python train.py --n_layer=13 --d_model=192 --n_head=6 --n_kv_head=6 --head_dim=32 --d_mlp=1152 --vocab_size=1024 --activation="squared_relu" --norm="layernorm" --norm_place="pre" --norm_eps=1e-06 --positions="rope" --rope_base=1020.0 --rope_fraction=0.5 --qk_norm=true --attn_scale=0.359 --bias="none" --tie_embeddings="early" --parallel_block=false --extras=["some layers without positions", "some layers without attention", "local attention windows", "shifted keys", "gated attention", "exclusive self-attention", "value embeddings", "hashed n-gram embeddings", "an embedding shortcut", "learned residual scales", "skips across layers", "capped logits"] --init="normal" --init_std_qkv=0.0361 --init_std_o=0.00707 --init_std_up=0.0361 --init_std_down=0.00707 --init_out_by_depth=true --optimizer="laprop" --lr=0.00147 --beta1=0.95 --beta2=0.95 --weight_decay=0.15 --lr_head=0.0216 --warmup_steps=447 --schedule="cos" --final_lr_fraction=0.03 --batch_tokens=[32768, 65536, 131072] --seq_len=512 --doc_mask=true --train_tokens=521700000 --steps=7277 --dataset="wikipedia_en"
Each number is 128 + 32 x the weight over its row's rms, rounded and kept within 0 to 255. Layers, rows and columns count from 0. Numbers have three digits each. The size before them is the row's rms in percent of the matrix's.

# layer 10 MLP up, 1152x192, rms 0.0982, rows 360-374, columns 96-191
093:113102131107099144119120114162174143092175095132107117123178124133123166126126149118107127193125140172116120103083131091113105131191099147104116115138168082140151151141092056119136170177133125093091084110091154110147146150162134108065145187039107120152110120125140099090163130093166088115
103:111086114121129168071114156146137157183143131070119071154189121075126093136157112174181110151165157100131147123114140117128106130168149092065093097110129105120169201189164183122103066120131157118094116074141186137051121156160126094108158107124140144116126140071101113105134121062112125178
096:131136158134151118148110128151159146082131160127084131209089130116146072133104117159123182147144161208205160114138097111123095155090094135158208118165090085125149112123104099124036082164066130152103131125151129153088084090102105137136083132158102141186135130105075091162155120115182101160
105:142089146167128163106155162142110176198100131133101144094147221123086084147150180117157125141131130177163183128123115146143175094078099139129103129107068119105165115076110117112077145114077154136100094144173150127102123120119174157128195141162142082109148122070176139168126047122169079088
096:134129120122134126156080141138116152183092089174096147119122073086077137124116179169188103138146137109158160185132150130129189125090118159129133164129116127154126147138166173096128136119173183162132110058173030089061088148105122084177114109121052128154078116152128121154211058122142145084
113:061074179115108150153141154143143113160133116064158113158112160150069115152176154117100090099154135147112166096096101134111105132177154146090199104141084097088089187147106134147112114103118117119075102128134172097196093116086114108079137155104107160136159149070149159078127104057129193120
105:120154148151158127137070126082097119143111141134130175101113103065116148173139092113116175133140164130131127134125113121070142143180097086138109123165144115201145081169163107162136141126107117101111144092130055100141150174087144162108139102104174146140089179111100176111127140158140079078
100:151091147120167098169138146102069102160168138134184144214166120093134141066152147131090113156191090146075102138121178119113144067124095115119138113058145091121146209157140149111103112198108131126142104121168069127131116122151139175129116083077147092140131182149094158115141082065157049114
104:126153123168062090138146136202128139174144114137157112184096177112082202194143125077192131085128134202101124123165112179086149160136181156142182092152129130163108205152044091117114115101141116118102131128124070134172122148104107115080210096126135087136101120170115187186105128112159162092
096:141096148092150148150119140114109139110151114139115081164093123119121091126112136152142134163148133159197175169085099168071081091147160110103167108155123137101094107099136120102126064156089162132113124127114076117101117111099083146117189109118132099159220153060104174081130112136088067101
107:085150188132133175064123165136104177151118110191096151093103091107157187130088181123095174134140107083107112115120167177062036094150107111108105128164137116104163119131093125132108109149052143106125090171098118117159112065081090146134139136110093097152132116108114126089119078174112058151
115:105113130159123148158131148164097156076076121156178128136134171142174114113103148112099106117129081165115144101131111088158135110114206141137121122225093177082138128189106109136128171067122103126100117069161160106166169087132098130090123145051114148140120129082139118045126122142114144124
098:098152094109121173116147123073117187211072114113162136084089124129157116072102154154140178079123109161126138169114088117107142051151150126154163097118092162156151120131091138140134174209087122177169101098125182177125074100154125199133174132108153090152215110142092121126136161150127091092
100:144140118151122101056172158163067121106159147108204112074167135057099175110167127160119090206160148143125133074106079113116109123174107162152168072086130100149123137104131116091125092123126098087095133117150124203148140106129138122121138094124101086085079204139130082104130141096184142178
096:143110105107115134092075143111143123101171179118139136090091125147063139128084124165101092150109108091116123135128108152155083132101146156122134088150156120143087077105093104104149136123194133151153106083120103161117130123091065119139131074145152067067154086157108160103141141081151109148
# layer 10 MLP down (transposed), 1152x192, rms 0.0908, rows 360-373, columns 96-191
095:178119093131082062107121175134119095151185072111128093170130134107174081114102114173066108115148182090066116177110085172131082151139149205192136101081137157093139112099119131113122123158175111088105128140158112132100167122156128105110188119133150179106133130172145087071170159230073116127
105:065087083143117119135133161105131142075046113136136100058146187136117152126109076185089126110220099114151157109115142122099156120066123156105113157120166127103163188121163159110120163108099184050152090099100090174104141147101101167170143120082175157128125124165181143114112134082130158177
091:146145079099126161082120051140076083098126114102120112125136139130115170098127086117148154076115120130123112114173152124110113095101137054098243117165078186152126120136107166075151064128141099091190133123122084137156116103120075098151111142108079158081145139082114164131139164101109179181
118:170119122169105127140114117067137162142104109101095041082141169128084098134118223113195146160074168207182186140143122095141098098130110148120147124162132182124145114118116126156148151144123134119095102153120133117193103109180097128127181116130166115094081172147117117125088114138138083080
095:168124160136108114105174000104120144147137165115185141143099134098084123175130108129104134128141164079120140123080035164118122101145109156146125098118146152134105134110133112148070141128090082099119083194111154214171163106136162152151182116185128099116213123166182173073104157112145110089
108:180188125141138139106127162115142121130167114144133136130097112134135119152127074076116162145137112119157087102087084147093138189078172131135159144173117198135139146094180145131140163152165084108083127120093134062151125098099147171146154166133165139099153155101139145099046113174174136117
098:119076153155119128124186124134109057122141162118113159135103120184118150127190138120120123090160157106090113123162121117104150098173096122106141168154143132193182153130141105176175100140088121114193093072072135132097126160146151145092140158173129111097100144127087151114074091128149047093
100:067199139119121133081095186143188097095196119107099069202147139130160170116099102134108089131106098174099058156101104119114092130112124167147147136140149146130112114185066123131097145141177146157166051156082151110128145090151200134148141137150149154119134108163127143187133143080081121097
106:098101097188119138111050215118135146109149116114162131192148154103120096102102121116145186093099095082128070165112121165146116128102120113155132053130154122137151117133144161086087200113160150125117136184106092168146131102127117142173139136130162089143115116118144122088108148211176119135
097:109127174170112149113122142129125166142146121158162123085125171175156116197107081097137093140081083160108109104094134130120146171041165161156080142117092170131151167187152170112128144143121131089142110081141083105111151159061203110180103118115149143113162132143143094115101039121107089121
110:122114143062166143170122172127115140166121146148044103108079117138132091098118145115101129145114173134144108183180096151122156114125051147155094128143130142104175104142131041131118135128102181116105162130077113109121180147147157143121144121070137077175098122096142146134129103123058130160
112:126080107157100132129092155136187102180108131153077134090101109140098154135096074138153185129123035158113142144154105152113167118082101079140129094112143074106125059129085081112126177116146168143098079119136104156151106121124135135081122134142150137129152231149171126132104108100142085170
089:106143179152110176141197013065093180141138069076107064160152194116134142109128134156040106164088129101120130096144095159137109124179134144138109163114104086136095120159195090131123130118122159122097122111167095143135114090077122134152154158130108122108137109117140171152178145129109085170
102:178114146124094112099121101182155158126118128159130125069140095145150065137182111168121154114127151156144136142086123106119129128108130144109149124107114163131090077126092124162127151071162154088100154138142129120129180137091103134134133101145164096174215108142088119136077144167161105132